From a checkpoint of a small transformer trained on Wikipedia.
Architecture: RMSNorm before each block, untied embeddings, normalized queries and keys.
Training: a variant of Muon for these matrices, 114M tokens, 6928 steps.
Each number is 500 + 40 x the weight over its row's rms, rounded and kept within 0 to 999. Layers, rows and columns count from 0. Numbers have three digits each. The size before them is the row's rms in percent of the matrix's.

# q: layer 3 attention query, 128x128, rms 0.165, rows 35-63,99-127, columns 0-127
# k: layer 3 attention key, 64x128, rms 0.157, rows 35-63, columns 0-127
# v: layer 3 attention value, 64x128, rms 0.168, rows 0-5, columns 0-127
# o: layer 3 attention output (transposed), 128x128, rms 0.0963, rows 0-5,64-69, columns 0-127
q35 129:471527449532500552502587554521544508512543480566464497517524448553508497458524498480367524517486466564528478410415510539496498462550497568543553502456452516491477530498586516455581506529507485470463417378485558502523488483507503455432463518524546494469479516509495479486452520509476473546439564455473486547495483537487505478563560476513514410501515536476484470543485473508470504510473
q99 127:508553543436457500497531577529492488545560518485432591537552441467457449569475501488534562535470512558519440512482384498480542528480514527509524516566516470565483447437471440451464513489478415533491505494523498497518485519476522462586490469489513563556483552542498515571515519517459547517543562495474483446477487480467550451469476509463532509472584518544512450549490463553471503562528
k35 093:539447421599453457510508476613501480509454460488543592500553545480481477474580549536475504470456548492540477510527548489565519483506499441440401472554473483417472537479562574498464493535496514498530525484540565561526523475476505558414515519519485524442479484484483520545499496495474496519571449580512488513479493585487449485522470504530545445449516494459481497499545494482491510528527
q36 068:526442537507509475561521480517496517478469512494543480468475493587484476484467524388447509570494518468458514485424472455549607488486454540507527439468445545438550546489497504475491555491488504536515492476533540477516505484482552530467500494447443459447502493528544457537490426462516465452461577488530481472578462550425494544522494516506614463438460579500485486551557539471522478533532
q100 094:522505458525525446481526450467394506468535488513465488504545488562487501454497523517484498513483571457454436499556414483486543481553504469597507496474451511503509475552458485491444546525469431534479575545457502462493441467450559427546508489466453540501467517466460456516481517464546488519517470531511484493480500522545440555512446557539497540551564519434429481561541533546498518432398
k36 081:486525505522453492484453517484556479589458473458514465466558550527486434458474473448511484489501513456441486547480560525446519532579560452468488478466459538510460563484481510492438481481432509456572552532488566549567465453506541519495471514477453506517438498537522542513449500510470437455515485455570514507506566588467517475448493476520549466530554535468558462408509483605480476536496
q37 091:447511514451530445503543554508592502464472435518427507499546627511491530541510389502538542457497534500437557519493526451607512534490514491458537494549560543511552487433466508483445497545448527510475539542497469483494562476500501484514579518533410512474475508489554509519511483506526464521541482491540473499534487489471481496502525439500522613494475475433477478487504507559463495561559
q101 111:478510631544558545566452486473509491468378514557515557502537503458492461467524494533467567491526540501475537515512464477508403495471463515463533529485507451501508500503562456471489424455515492510505543549520531503562558502490550501524488514518491468505606432441455536569527522405496506528581525577538532486517560495525529470522481517503487503496559562492515500468435447507514527508501
k37 088:506467479477516483518507469410453543509488527503528479573551524507473441526440491489426525510515449471473420493550562531511543540539483551429577533545572538577498481532519406444517543508462467455529573519508437470512509537525490481489486504520457566550489537565481494457486488530496567562447550480459495491523477435444520497528480569466487537549456457498466449541490584537498479554515
q38 065:551497507520468547435528498470477480446565496572507504427484496454533485489476540499541497565532465515462508507453498571484505495460483557582470495528484585495520460496494503483522528564505559514460523487514487511524459534422507491466402517502519488457487516583498486444410471452450486557555541470467425491590525548481526523564501529537562489552514510492419537446476509507397551472484
q102 093:531567496467409518519591454489552486524473453537526499515451474484437476474527499419455473568513521552534474504486512520587437491449473514482493507539498410399471457474473519483547423495466509498508527512492503500587479524501460546525551429445506519538518570543469558545455542478455535511488483535478601557552578502570509478486501529511498479459481502507482536555508506493464509448543
k38 084:469537487529476525435506578537494423488580531550453567488497506503508508496494501521530490487562481500473512500465470471436573506506524554546524535518444496467511512434484471463525472560472508503427458514530438470566474475380496511523477419558596490536445523510522544498525489507426445488479475509429518542511489499529541520502505548516394476532421498488459463436456518506579524494540
q39 092:500495518489518555514483431497510462535511474501538529557615532520514495500423462543530489431521397524507515541453511508558408487525487488540481527544530494433534500518439505536562522502540567512515511484521484567423456513526478510475484431549477428465541437490519587428560484474506523551530435502536471477504488482445538441441496442553512530458523470428485494462458445519467470513511
q103 107:528513540535501535462444566457494506523523493502562449501506479523517518495485554428496498472571435544564552470418471451485534547472542525438476540518461532506422553512539489539461478473544468508521464537479515532536459519494499472521503538462504559465474416457521452546507481583507484481567537510522474472537563463562529462445449507545539423505464486490552512393479493433473535558584
k39 082:469436496454511470495503472465450562457432517489532554482466501448494515550530497535479485500515513492542502526521495492519551545535489504469449520566585536488561533460539488459537537386492516549446463506497520482426490533440551442426468557463490537425535497604372498557535529507532552545491437506503552493482472500502499538455520453519485473468537458550505485535492550498539518447556
q40 074:473536562507497459532494448477537603540519464436502462500454519468511577498538441453502508475581480453460516455545444480456488484443411452408493550546456469499474518425482531449458496449475492511498519466511475529511556538546565526532525459549494532544511485416517467600536396536531529531480512535497483458503533460531499483458559503464535478526470462548562505478512556489512480484523
q104 095:535438413480598465522428481462520514520474496434453485517515505502532530515433530540500499547499497453447524486456508456456483421534436472468457499532439464540571475525501478586464466564439539554496509529482485540432495526471508484496444437533533475483449465534556490468560513551487499450467490518454499401511493472479465600538465471456495567590538466488508502504485531495549515484512
k40 091:531487439541525519447553472445515539482432524468514462530506556506497482486558524493461588521557503529496528491489510538553505533497511476395506494413566518512500483495518492489446513512528500494531557486448528517486495460548475473506597571486447516531586442559540486530508497495578494520562460560546460450469564425518470472556510508509561488499497528527469546496562414415471538557494
q41 065:524485464482477562470517520492462458487482510536536516434536545550524416480511546506547476505522544553491525470536456544473611497561508489527444544458489529463553528481490508500531568472524518477476480484504495472472442515407528457552470513424445502434532511611556455536531441487461469491513499551519485587494450558485459436458551529474555530501500513488457438498541498513419448544455
q105 090:540533492453495430490492511533497514485475475558565501491487361493499460534592523453510500506472547499481544521505469515553563533476463475581533462506387518457463532552443525455405589482478502478529494517498484496485532501472580537485570473490418545474497469552549462527474546524508452465451432531568462496528492478530429496536522490486492452464487495504485484506492468555474506455556
k41 096:475484484538430475458606436498497470522517516504492534489497547452439493477522532485625529541536488502466492530491416536430530500417528504574563569487454549527498503500477487477550514522543502571448507537439497479590523476471509497504433502513492436426476558467501465563541468531472533503564488499557553576536561550507515477470559483475438465544524455506468507501517488513489509537507
q42 081:443518451521495426532499514492537470518518501520506492545583453532546465483475435567529460444487526478534505544450442519531473470510557539530555462427543503563453518501483489458523439581546511479509458474535555512552574481517452522469483508468491479518480539506491559517507478465387458584529524447585405535536479465564465568521524463514469559464482497500516435516498516502532535555484
q106 099:488502531439470544470548482521476490527483519484553455528540494578534483491497566502546433496550532485486477524543460619491516470459426469571547474497467473482551499494480528420488491532544512472496488555525503528478484512432485459540498469510518511427586474426469544552495515540528475515431515491424393517592526557538443508462542561512463483461464548498527451496502569558505507488474
k42 092:528486524470463436523479537526510478467497503564442545518552522558487501531483515439504549523514501501459522489459488526481515461486511496521519580523488497509562611485517486530586474469525474571464519507501504520548570445531406515529414457497412472579451573513554516502520523483351475497509555490546533518498488492510523513498542544436531442525446523518531567500469538522557486531516
q43 088:516495501458527470483507457528497482527529497524454473461481529460473504482543538493413564493511480480459552476494466456494559548476457473498524491585443505470459498497523424572491462523454505463618465442542452486464552558540454444465477442450500521528523543543510417531458504562487421490502515525522480445497560414545447482459516565465495478501476525513498583490528437450480472498587
q107 092:562424562471522501525441530502532442529527403500517512434539500436447514520450499539503531527446502500507525578416507473489463488476484509499514460555580542483552481465512516472466427515489525512514467516554502528511523418518588561450531422504535476515502519552533531585533512494485436504532476498451487500502511496449504547502477511466413538482626562472475544492468476541529486543498
k43 090:538520505495518550620535492454536463538559587504580465506486523486535485550521412508390514560542426516505520523537489487460541505534455477445486473533502484539468521573548512560468517545436497455517527530504487529500556459533506483455579545510494575502528535489467495556415522499568535476515569508479506441529514468514453490566535502516517460477517496449509443503483459481436456468523
q44 077:477478483489476566525493501489465494503588456531480507536570483461452540487512418540502608503425455551521537538546503504470486551522463456423472496508515511410466472490518481462511450552499454469608524482531553496514485528547491542456505519511480465521470527526557511503519487456582577505486493514482524464479440484565547612469545446469496525485512520448525524517499494470531615460496
q108 089:485466508441467531540491466459469524542577456492473453517554528489461565540496471474455569514562496542436574562497504433478539543513507507516504451572558529576539420498501492477423482589549542482452476470511550524523571567503496516480477468492573552510541490543437408569539511516551470490510498484500513429498485532494566533550482476528477475538512484479530515448489433461502452526483
k44 093:506563468512560534536463532443530522419484546489543540549573545499469489530483478450475541530457497468483432493457513524437508546510449550491504509539476488527475519479506483487495458447478496568582492509454459494507451538634550445458538582500480563551534451475491466490470541509563530537498522450464514501464565438461507533535493541540592520513530491498493535547587444474494545499465
q45 091:467501487468429543368442473519544488409522494561474452583499484502454460466484498443526469543544513503559546522502493502492506504510549473496547469553491483466453529494482463521478520499500592497493557492571465491534521453489491540435484548491562534547498430435463506509483481531536482503465533502437503487548477484438488498569475432444520451482417453518554555481452506446432526468448
q109 108:557494481508438457533445558460570463445451556488499547531538492444494520464504515497513521545469547442518474561541442435547432550479470503488585474544554472433565538475506544562443450459483536455568545472457486495534492430486519543463523527469452459514508532491516575531538504439477499569506488539506494486434550469523483548556451438441530533474491508499468492535494506543545557558480
k45 103:510503440471521529573499520464480492523503410450409426534562545534448460508525537549492466547510498577487538540505474419520546444474509453516498464508587473455556527511507499394510551499510507434504489542510446465445544452528532550519522424508452467512540401489480501443532545421575516476485554504447458466478458522491466460540496520490507456513501497493492451472462487503465487509446
q46 097:567506466553454492420533575510488459490494436473510504462486518571480540507524561505550550554463478521575580574552452462452521568482533541531535546532488577500532541487450510582451453498502530459486527506521516487546432492433534520516461479544528463508515403460477519578489516487479474554560522458394511500499461519486480542488462514442500454488521505489481531553477485488538514545441
q110 098:512433527524552560468495565468479489472516501533514431518547478503408534526586511552499507506590534511523585524569583481431524426498492470559574425504494554479539481504547592503506493515513493447511525527517493486518492525518568569510528514447486473487482491531572496573490564464518465509479502471483426522454473550504493491458468508467489495495479485515530495470504457559440541425419
k46 100:504522528442488523678480478520523481537585474503520535538485476502569504569564531484450543509456538540470509520447472535398575536435444480524464473489490516535504523554528517560574493445535538513469448494451503503462527477512456554542485504463415573494537496475497504510505512534478494534511515509589576525519560481453476505519474477504503463471532485538523426510527499465506502499459
q47 106:479428514447516462378446505516533546488504472478459489496479478533466505489446525536542434501490558538478476488457502609525493482484490472506470494438503531475476514526500488423582534496545527513512519428523439509566502537516532478504460555463498427462550502502518480485525511552485467463451518464442508549577406553547429514484488430440549589517466520523556462534483487543492438499470
q111 103:565495525480388465426533547480535510555410501467470556540524456518517450533509472455499481497503527481478504541462435456516559436473495496506482548576535529493567411502526453481445481513490491449492518468503512567513488494487483531477517555560494484475483475491553550450505532492425480469530450530520507468547439501544574480517504530523486529494503548635467514467458537528459395527488
k47 091:523533496531531502576557476530473508515482589495523532503525539362490465472503541460552520503517513514511448508489533445419549568447502469492502577485491529579493511429495517507460475552503477502498523469500532424571484510553529552456458449569480478442528558554440442505544516449554556511489481511554535450453465513520459501441451495471549500457532493513497504510514494436451572493554
q48 089:525450476523532470478508500432593505471484548560467534445488514509516495553533539493494427524456497376427457496479481539497527467504472468518472469460530423524525512518478467430484449507502481514505536418485472509486508557566566555544452509472534476489472459515454515504539520524391513492499518466427498572473440552506551473513476493489423460506470527551599506505412485511527451495522
q112 087:445514506436576452462514509514514443529471511492463519504452521465531554415522491550507449468448502427489455523562570478552494508546499509441484548490528450421508535546579507544491459509462437530521453480503550486485411536481473430514490511594580520501494512542494474412516547494437480466480484513479495525565511490469513472444490473484424480433514429554471473440514481453540486538513
k48 099:506498535510450524505584532540529509499458561499512499466419498474554501493490502534519462463552483503532532542511398515533419466431516470495563470415484562492468557500482591473464543525499487441535531438537528543480462480460465510509466530477532465422428531477503498558410531483568547513529516511443391501464451453528493448526499462502516507483461556486444461436535481497510510455497
q49 117:504499456582481524427504516418527468530423504552495491501418512489451513477542497494532552545501531551496544512486458477443550496533483477432401472561534485483409395543482478515465412461441490478474495409468522527475495550486515524489503530548496500456537521540493481445502444460523468566479484494567465512517508516517568547511551457501507496525514491456580538448516509468487441508430
q113 110:511501563489514561495540520467449476490470462566524497532442507507478556435453452469493520551452475486540511473497474470479521564424473563510447502466537490547483489477454516430477464456466478487529496534593511474450548463484508504470545450533471464406494515497509596526480531488616509586473485442497475419520473471512578499517474465574467519432515494555451511523444513461549548515506
k49 099:459555388524470499474484541515491602462452470513563513551560504478505448512508552463412481559496482470496415495449569464532490555451493570426513498471523485505473503485548491487470515516467523511561510520556487556508497520494505518493572514458473484428541513482558468470435445508494430502532536542525462412435523538434466478496501496485516492481539436423525443514524447460450487514521
q50 103:495503436530518489522473520514556520497417477501491456561494436538517548426457488507470425535530485480461459543460593494476508474458477456463474487559503482509503561486562523454425537549534524455434483525445485492531488508493518438511491569488466494481501479517546472512513551429508491537429463491450540529566485528495516456496517470494383416516419523531406561448529500528516433522489
q114 101:501504527477429524492466440612576430486546491490444490467515519454458458497511531527438470529433492526522503508490443555448544496519422547460467525467475531536455518454535497531488467545505447428444542593481495494462484533501461477462528514551394499492541515506486579431522483536470446483519489457434496563454479560480464479513554521459468539485479470507459521555482523506556422470512
k50 096:492448472540473464466512386504492536485528487513527486554485536538523450467536396548500503542506509501460497455475448553497426529489511541430482508522542506599498497556517512547505537532565442430482526452489558469529448503482548460502420448544543531474477530530484454495481530453535540528531515584546496509515497558509454446547508596523491525536497583524527427541517518496530501567464
q51 106:511470479456494516490510510449539470462399527476558515501460480425521460474523446477507500584585486481434519513549500445540525557492469568440442527575530526490484453465464523443464453468455540448533532539493467489435505549487531497403512485434528485471582510524512460407511538475515492532506437539551524502539543493498462535489440450558486539460524531483438446476512526531475455553482
q115 106:443488459517456457460485507546574536534498493443490476560552436491493417417482511435499499478490525503498489518529493558520523503497484524474462481585551481459497508531548557507492556495496455475496522523562452544503550523472570428470568602503500540460573561500537509457506468439448515484557500596533474496546553554524432476528461502505433503534508508442554536563473497506493450535459
k51 118:554510504445551538530488502468475559481513434453447454509487560497482516511452558562511419583555441538490472516513512515449530581555511502446550484528495484530522468489512479508500486515479441547518495492527574443483448453548545484514487469544517490546554399530445456411564524555556551535483521538426500469457524438494522470474476539469469514548478461501415493495508489559538498489436
q52 107:442539554488558503509471503479517504517423478473531551460534567484517534460531501540491556457427587534508510545522474479548507497548542488431481513578562455454557453473446555494456508481546526477544464512518531545409551537526560573435573442482487505515587452474446462529489483546502492536573498459515472473515580496477485480558481526531429537502553517531507494490439498478489544501520
q116 098:513492502498545498487414562479560514587441522400484496490536435419490477479536508530478540501465471496502501532471556481498466505460502578449498536551557473431450480510432517420439465436539496464607552486513493489420551479508537497505522514411406538543586495519554513519487488492531449475494525519453508518493505454495507521490516489529493469506550493551471548468559540471478460473535
k52 125:447515434369477572571532475549466536494458499514537524451517499429528537430559374552517490518509497511475508569536499533526508463499477574448493525522517509535477499474483480453511449406489498551529475521515450506482523436540506502474514495469419487526484481534558466445503470454514499552488479548488539421425530500446430513489479492483478522485508422486475493540558482456498454471485
q53 111:540553490544431530402418501524524484511490524508438502473506543563474617496479495482557522560554594489480439520519522471448507465433510494488486479542534524483535461484501498518475511471521525546522534469508548506472475424486499452478464505450577500439491501564588551524446479440484554513569530509541488533497494535523559555527473503544537514455519441548495523549534508413512462506435
q117 108:409480488451502475482504508519443421518488435498498521423519513501464529483455541483468533496540490509449457542483458486479476485547509512462512474542514556525535470472536536487455503510510512487490523495462518538532513364487552487545511470559578506532517473545486517578533512450573549485515553496578467521528557451452568549415509555450483523542525418515505529527508529452430507597548
k53 117:549490524522443413578500551557473476534536449488502524519519460436432513482485508514532557556492576507532423468456554446512507482489487549509512475527551487557502484505428496529545447496472551433476525471541507521446545490489506582522532479482421555487517575463489509497565476529508470564501515524478516407493461530425400512489439544496528534438472431537461515531518491474478557487500
q54 103:536491502479497467470526503485413490482513495526396493508486488488509556508477555493579466474455538521565552406536527516596475527517495526501484493433478490523462480555503464526621455472480429488576467476508442583517502550510488560512453469455543447414519477516479532534501444549482566504475482552507473513517474436527504479471529493483488486516557443495562566488469435464536547480534
q118 104:500501494489553544467499479569527525473520529533496533541418508421446497478428506503546518436523460507567512514507531459544548477500429479490551491506532501497581512424536488550487473522494457537499472507521485493524503455505489490539421484527458547524453546527529494514548542558594510434397521467530557401510499456431461451473489441446494517501521479502466506488521436515537616463472
k54 105:463527555499476502464425465514494513460559505605485532534558462485551556531554535426415463521481514553488454496498506510476555470532455473415509551455441469515505509531521416472533482460476504527579536525449553454483535501516483573537510482549546501530444497529521508495492486450563532504513554560517442518529508486404492478490480452471541494567451553472529548600536463480509510527505
q55 105:527454545491524504542530534543496478551418478524500515542511543502428476484497476486546569482518542499498521506514542474549484457452418408475563471590545544490496522413481573590464528530449487419509499488505507581523545474517513481574469476468473493502490488557587564522527453469501447485436536536528477505543563522510499495524555490476447500420484508454552516466460486473438495460533
q119 101:503574437498538450525474550442461508485551486488436504448455488556501534477512496534592498533509474467541552462478568580525486488479538454463500467444484496441457505490480530570541535493582494574472518422471507491486465474444378473528517479539543497513533537488536501504465456456440411524519546477430462500537512477488494516479558493505446480548530531536492537541527469452491498402461
k55 121:595517507518508568523552488480437505460561510523525503645483481481489465462484493478504441461431429511486516479436530503519519474497455487567480531456461508506488480580526518507525547506583516490477487487487423456556404558466489490536382502525481510502493538538441522538496503484597543520465496486451483507503499542501518510508523472512512449414482557471525499528508434554530495453538
q56 134:502546423470454472483553604526463541521565434519499464501556504560521516525519530452501406513518442502517520463489495573523457435483541505491433456502464485549485548603576515537501508521493485552513506536529493518588515532474505476498461518525537461520457517462473473591477466529411518476506508468437519505525453516533446551539513524459445447458409539516507477488492514500496526440566
q120 126:561550488461477448534553575528553483572521545515480429515556484498526559539496527493561522492462441445490453469474508482454430585471512466562502470467467540441519477484546491564472536570496497543458488468492489512528486478492445512540459528514534448520474563571457457533496569552496561529584535509461526539482541522532519528486525465467481453473461445551482423561470427476533517490438
k56 106:492466532500501479486523468510514470462445494414532453477526435469472500475468407474461499479492490519522518466506458483468485502521530438485436452448536470555477513480507513487501460426517538489544472500564524553529528447537526461479477476498536452470543574484509555482499452560534465500572451450502485448458473468490546440450615422483505567451527519484624501526569504470469431440476
q57 117:467462541445521471529496463501506524511454520513473590439529507410461487573433494573581504477516531412484471539477488482510466473505531477484518504563504493479567470495577502451516533469442496522555529526498445565451537506465498407518573447486380517516491481502562520449403460485448502507506476524488493474498547519465485431496509483515513515552542475561527478498494493431523450508440
q121 106:509454442519503506503452470502494477518470481509495537470491506417541470526484497455496501469460452501557505466517550452578480503529437527491514534525518497460468526516475503540547489492432457437603454506408467522522492430408501504441450493484434488578609473510506503460510479471478498417468497556520517440525511460522560445517542515536532484499499589416428562473521489448530453525481
k57 108:505465493552524550504534461473480481485498444449530492526514510461503471466579492602545491464410535561470488521457495412590499484471544515525508489412501504451510536535534529511448457494500496492494463436534613456511538502575482540548497461510511454487503513490508482426482498476458434450498475473432471425513462491509489460505454445464517550562503539481528540492443447438524552416502
q58 108:414505488491573545497463425522483526500467552433429523529541438461540482503484479493434538520488487453491504491610533503526490526495465563506472533564518441447522534473490527525530487505444397449531549561496468470510550497532525508498495540431455542488593503561426469453536501467531508489480494449532513567508562494507450461495507480548491493497431452432463503483479499446557431497455
q122 096:493453458540510525521444433472411578528552514517473541531487513484481427436504517493463558468512462542477498526528523528443452550520571501498565494540532467498487515512504534559441477570445442445465463506505588446531462480444462502493497496484475463527516516553489538486498526443582492538494562520552506490557493490457518476402504466548545577423490541477470509442399497515515523472510
k58 112:424516457507550476481481438517533473472477445585546466466539508418510437470461549540492484505521523546512506519482527526597464513468480504485432465486569450510539406481488496473491440517437484467473471516525463496437520523435514519518521549463515454502515523529505466463510544546459555528496420503507472498444477411459468474509412519461469483452602504537545450514563547428474518487468
q59 132:487476582561518532572470477479501525473462501480478518487551559479439475465553425513581594479483503509482461555485457479468527556537504413527509507484541478470501485477522495433438532507563480463558518455564452438509547475564493515481536477508453513445553468496549491521473511497590477541551516529559489525559490560511531537445499462514535527430556491511465578469482451469574533546481
q123 115:468485595463504547562529465471485515490458507490527478563497484488457476513451480529470563463553460562528504521487520487561428489535565571507497508537467586487481475451476491480448486444517453434530448513509571528441492470476488477438493463443471552510450532545497562517580410507538508513469446528472526393565467526526493503463444502497516587519542536539493545437488466464515471536498
k59 115:584466552466524427435497555500544532530463462462511468541592478453413547531547496532503532521549508459553500483428473394519501553513554496501493458458578432525538493528463524532479533459511531494509506477528533445454496455447523556448503538490512471472469542576520539481435538487518507488540510483529525462568476460450497472567483511515546521479498522527395479558541492444456485516471
q60 108:540495593483509441500481514516511543522543461537447534536490505389469554480476474523532455470493470521495525533472446499522452493512511489468471521506512504513610433499453463426499404463481502485470456529558501574511565504455455506469453469552502533500460572554459472434529506449419514503499507543529565447480415481518536449463569555492468470540488533480528506493496518554504485482592
q124 100:520448553472502472487485480547532496555425522452496450524520527529412499479558476463591467519531494539487497549465427466497479549478533446501527480583500473543513483480479505505478541444499502496490575509468494536419554482480508489510543529470456608531499411556472510480495572500433474454444502536530571592565458452486538546515504448474568481493507427512536516490479507528528437476529
k60 098:493466529544481521484473477494435551523540511516525527402444460427399545507488476527531495598526516523538501498511454511493474533420546522473574557498537483488588473463495477488469530485541494489520492536496530446508555469473425468471454562461476427560456474463526515557571549482553531478537551499486535441496466512545522522527473500585482540444514497499548548470532446416475527533528
q61 098:505482596507511514560451530447422524513509542573529476486506524492442547513502533530456515499548430572482500546521480541486403530501450538504539512499505492524492573452509508455431450532471474511518555586493590466526504450442458524561425420534457502531457413538443497556508540489555560524457481482510484528528569498521531468467475527501441507437514487455471489485514510496532485446488
q125 090:519540506483540592501522527518486478496515521483549467477506517530459423514484512454449492421498475518503440512561457527377548565480553501565485489467437520509453507513487569519466491434522525483469539527475472536521426501407488490481591500511510534583516431431432473504480524456511463439452538552484494497493557475560568451476497545511512452541489503472520483450533466562538521474449
k61 124:537488469488561499534491482526478480512437569469499507509574504523529392467442494526494506539465475504501543568453490442472508540570464566546575514533533541522514592439433502461438490487567470494516442445495469500569493513486480422481472437540456550545504480478477581497449466476530521531507513546486540548552540555478574487441461532478471464448537544516553491525499477509545435502519
q62 119:572502531498523478519489494447480420495533512467471480517486489542441517427521518425452531487435527530480519492507574498453546513524514478565487591504539510545442488517517447458508502550464474447449489444519546507528498530554504491490475434541468494460435541482555495558439499457567450438474541507481507483479397548544521434535536457446437487468522605492463545511461492584525528488504
q126 094:465523434515537587535476520481478540490572492494557577489481523525493485531500505475434558523539447484566449513452460553539520509513538438478520602454549453473534505545438461514509509436537544485547499530454481494483495520509522484422423441497483445488455506500595462457448494532594502493498469463535522541580504542554572551414498504514522473485505539453469537492502500501471531453517
k62 116:553526463514571549556532421529552559487473568471526519597471451579478479487539545508560442509536507521475521528565564437441508479489491441533573490599485484494526548447499510484474507521534493449500568557521447541479544543471523475558536567517495527523583457525498515517552444520480526543492534460471533552568508522501473553538500533429512442539431529502505520499511491510485483484478
q63 112:516575475480448507481552513507514518497555567537497399452472510644517486525508485508471595525529474534492494539494524507492499458479563417470500480445471494494459543552511511541488546490538465532539519500562516473477441479509469542513477478559469460474435506489509449606508449541491458455535525520553599446496416490521512543459490544519568487548516536498522507468526476468489463431499
q127 112:498515392522507464478544507520456489550575532503536475439466493537485589525469592437538556535554436482459457468487503511510533460508531461545457420515515525514537458571483515538526499479516509562485481443520489524519477481494476540566467516509517450544469458479463539494424502517414465474497549561434554561561444507498443523509557559466501480473485553491527508523408472445488510523538
k63 098:460477495496480556393483522565561494475445477527415532516519537532510493509472529489516513506478501433496563513527491525588542462470447468589518471494494463471501538497444441449443526532477521535505526497525402470464490512544552532439492518547600514461433438462536428459435456537514504529510554494449464482462480523534459476537563532529519480534518477540578509510542437489555498537491
v0 099:531465492500594519488515489512511459484548588505548528513461494472497497578502539517510495520474500487467493473530577510527463504500575473527446512480475430505545478529502447519420492489552521489522499559442477456489397487504530430443478443495429536541545515507502549500431423483451470485457548533429501522462449410467522508484476545570496614530508506494488550507440522514459502453568
o0 100:541492535493448474485568539515550580518439466518519483549374513485512500483463538560555490445477512563495512501492502468623420539459439508521519499509507490501522482503465478453526530459529548462439539464476535560525535498509539515488506554541454568536510446432501491494598481504485515472553527511489523499574482567541451507487517477493555466512480459472471517581514556578511467560533
o64 100:479509517514527525541444489440467407475535487539434432476512431484475432522461495419483461516520526536508571546471460481468556479478507477463534497559518543470475477513557521576481511562474465481501533475498536465580527471542440478574458421505554559451452547473555608494529549470470512557473477490499484523513487484449492493559514527454389502542441499482495512527509475532491462520457
v1 101:468492527507519473519527530475494549478457454496517448532611492462457454566556500476439475560493505501609529488428483443455573446509485468494531494481429495560497470477537513471471537540471550471402477540497466528556548512500496470528465466434467517420509548533486511517569541454488411515528518518512468480400510469415471446499529538496511479465512521486549491502468527474430458469476
o1 105:521516467477539515536451518453464555517520493438559462518502538514523478540446486513464455493437455515467553530490536526415437512494531593479479528473510441459490488585486507496500499520561510524581468517402557499468453465504453450516570500511537525503482523469522441519557534564437560493586518556501568491484554492527500518468505479509498491470463374519443477546491438551543534498472
o65 093:502515533495477523470549545484521479487462517529476428476487548507487475478586459497456509492465452512490450513520458497506542642511421504522539425439481551479474491436447577450583534439497520532483470494509432468499496523497532492440460508444436580517443496526510497446482529459435520507459556483509485486478490486559482462542500467475514453531516420506475575488590460472458498463559
v2 105:432536462546468486519470509454529469462510471541508520508533469491503485589514489527549471451473496489476446496503550471495411480469515468471471444518505496530440491547493552460454442492493504463500526524478515469570556497504499439524586588514554488511480561519523517506406489476496438479502491416494422503469461445466523491469574613450501452491526434586499569458468491468434472496458
o2 120:479478487462467528441586562530491420560478505546553546478505489527459572564472522533496493540549393499465421561413538479490466510506465508494488584497469489540546447545540471592525524482500483544514429483497497440518473547478505507479517469502512474490452506501487524522574534522507520570554444518525494584471466546478498490458423532482493496466471499510428489507468466505452518398492
o66 101:528561504473467439558460430459476554533515492469524455552502458503581488446424505507515498502444523549569566452545429542476533477427546509476528510466453488518498545472494501429507459443466500473477537467486493515422460493527500545468475502475462558555510454535510494497559531505447529496403493511509506518483549507503466480546504518460465403529579473458534491492600442513515451560556
v3 109:536511480512535411473478513485453520502491531498510499513539500483511521491490485453479556387499504441531441526444493510501462401462561439476465545507508544462396508469533533507542542551525486494599475564501514535518466510543455514480454467467418494540557549554583506542467451472511495555503495488430497530539515557483477477566459511497487478558435408483489540548502465444483507554507
o3 102:566492497484483459502539466512505457484440520555484482522476546472478482508540578588580477602573529518496530515537494526420493548495466453494477519511446506477473471473473534532537455520489485524484496509499457581512527530506461503465466480457489451504470430526458457464484424410475431536493550446485552582441491514454496533451536506558499510477537541476446491526528486503539364456496
o67 110:496538518504464473483553521495508495511481435465445485464523561543495422472448419483544476487383467495538571453491546438526490491500555548477507407508530526484455491478533529509472545492436458539450470401431487453537441544471500501492524528459499552459505519535530472521538519530514544539494524536509467538542513425540530457438514518448475618437487474464550516428504497514500491458490
v4 107:514512536557435493495527497409481524500502529410416497500491496518453531493515494502514440571415480546582441506517502523538498581492533533477552521516511461592552499571573538474519519499554448457508501510457493473449480470459505569572488477476457490516523515526532486443495490585565434520503478576549506468498439489491482482542567495509486462521466549588495571489456483472519528533486
o4 097:450548490448485483558538496528483498519505518444626478509453482498503515566559458476461468474569457535502481493464497543527445561482494550541462518552453503446437519589452613517535546502507506496491506539499562491495496504534449548527541484557558529496385511435470452489494574534533517527531474455447487463466500488482432486491485519438444488496492459484470449485507472541513576471463
o68 111:532501436504492549497485546515476473501538461592561581428442534492460461401462520577520498456453560532513539565483511476478513523513544456534451460513528477514519490503540431451529527536445458553501481500511482498562425449458520492459448561521429467511521487499432521495383446478474536500481491525520458521524539494493525451448502500477493525540499537510474390450472463514502436478521
v5 101:502519565547475573555537509524461484512522528599479431484521482490558432454485469515512493528552497521462457515467486406568495466508500477542534437491486572508532470494547537486526548487497521522464469506580510553495511462456407544528450402455464462479491530455489492483444504529536483486559554444468445407497421484468449471536515523507472491504484485461551449469482518540444505584510
o5 090:525545449573437468428480519536436550434460500428528445584482421510526522502506508534534459484482536464485560523558571507503454433478530558463474504492466490595436501538540489473569494492568453536490505482538471532494437521502493553530595542505498516480497475437515539496568548489538517553522534492529529455441462534500508515543513486542505436538566505538459437526513469508508515503567
o69 111:482532482517534431499537507508532436495485461486506490472492551536490500504584480493526557529464487595559394569508484617459452597499503521514507475482496499404527505492447510453553552500550498449477488491488482480545466480494545533477495478512451478491472531528523407536494489583508527526499475517551458472483473515516437471352495468506495497494455526534466490477565495454483496505433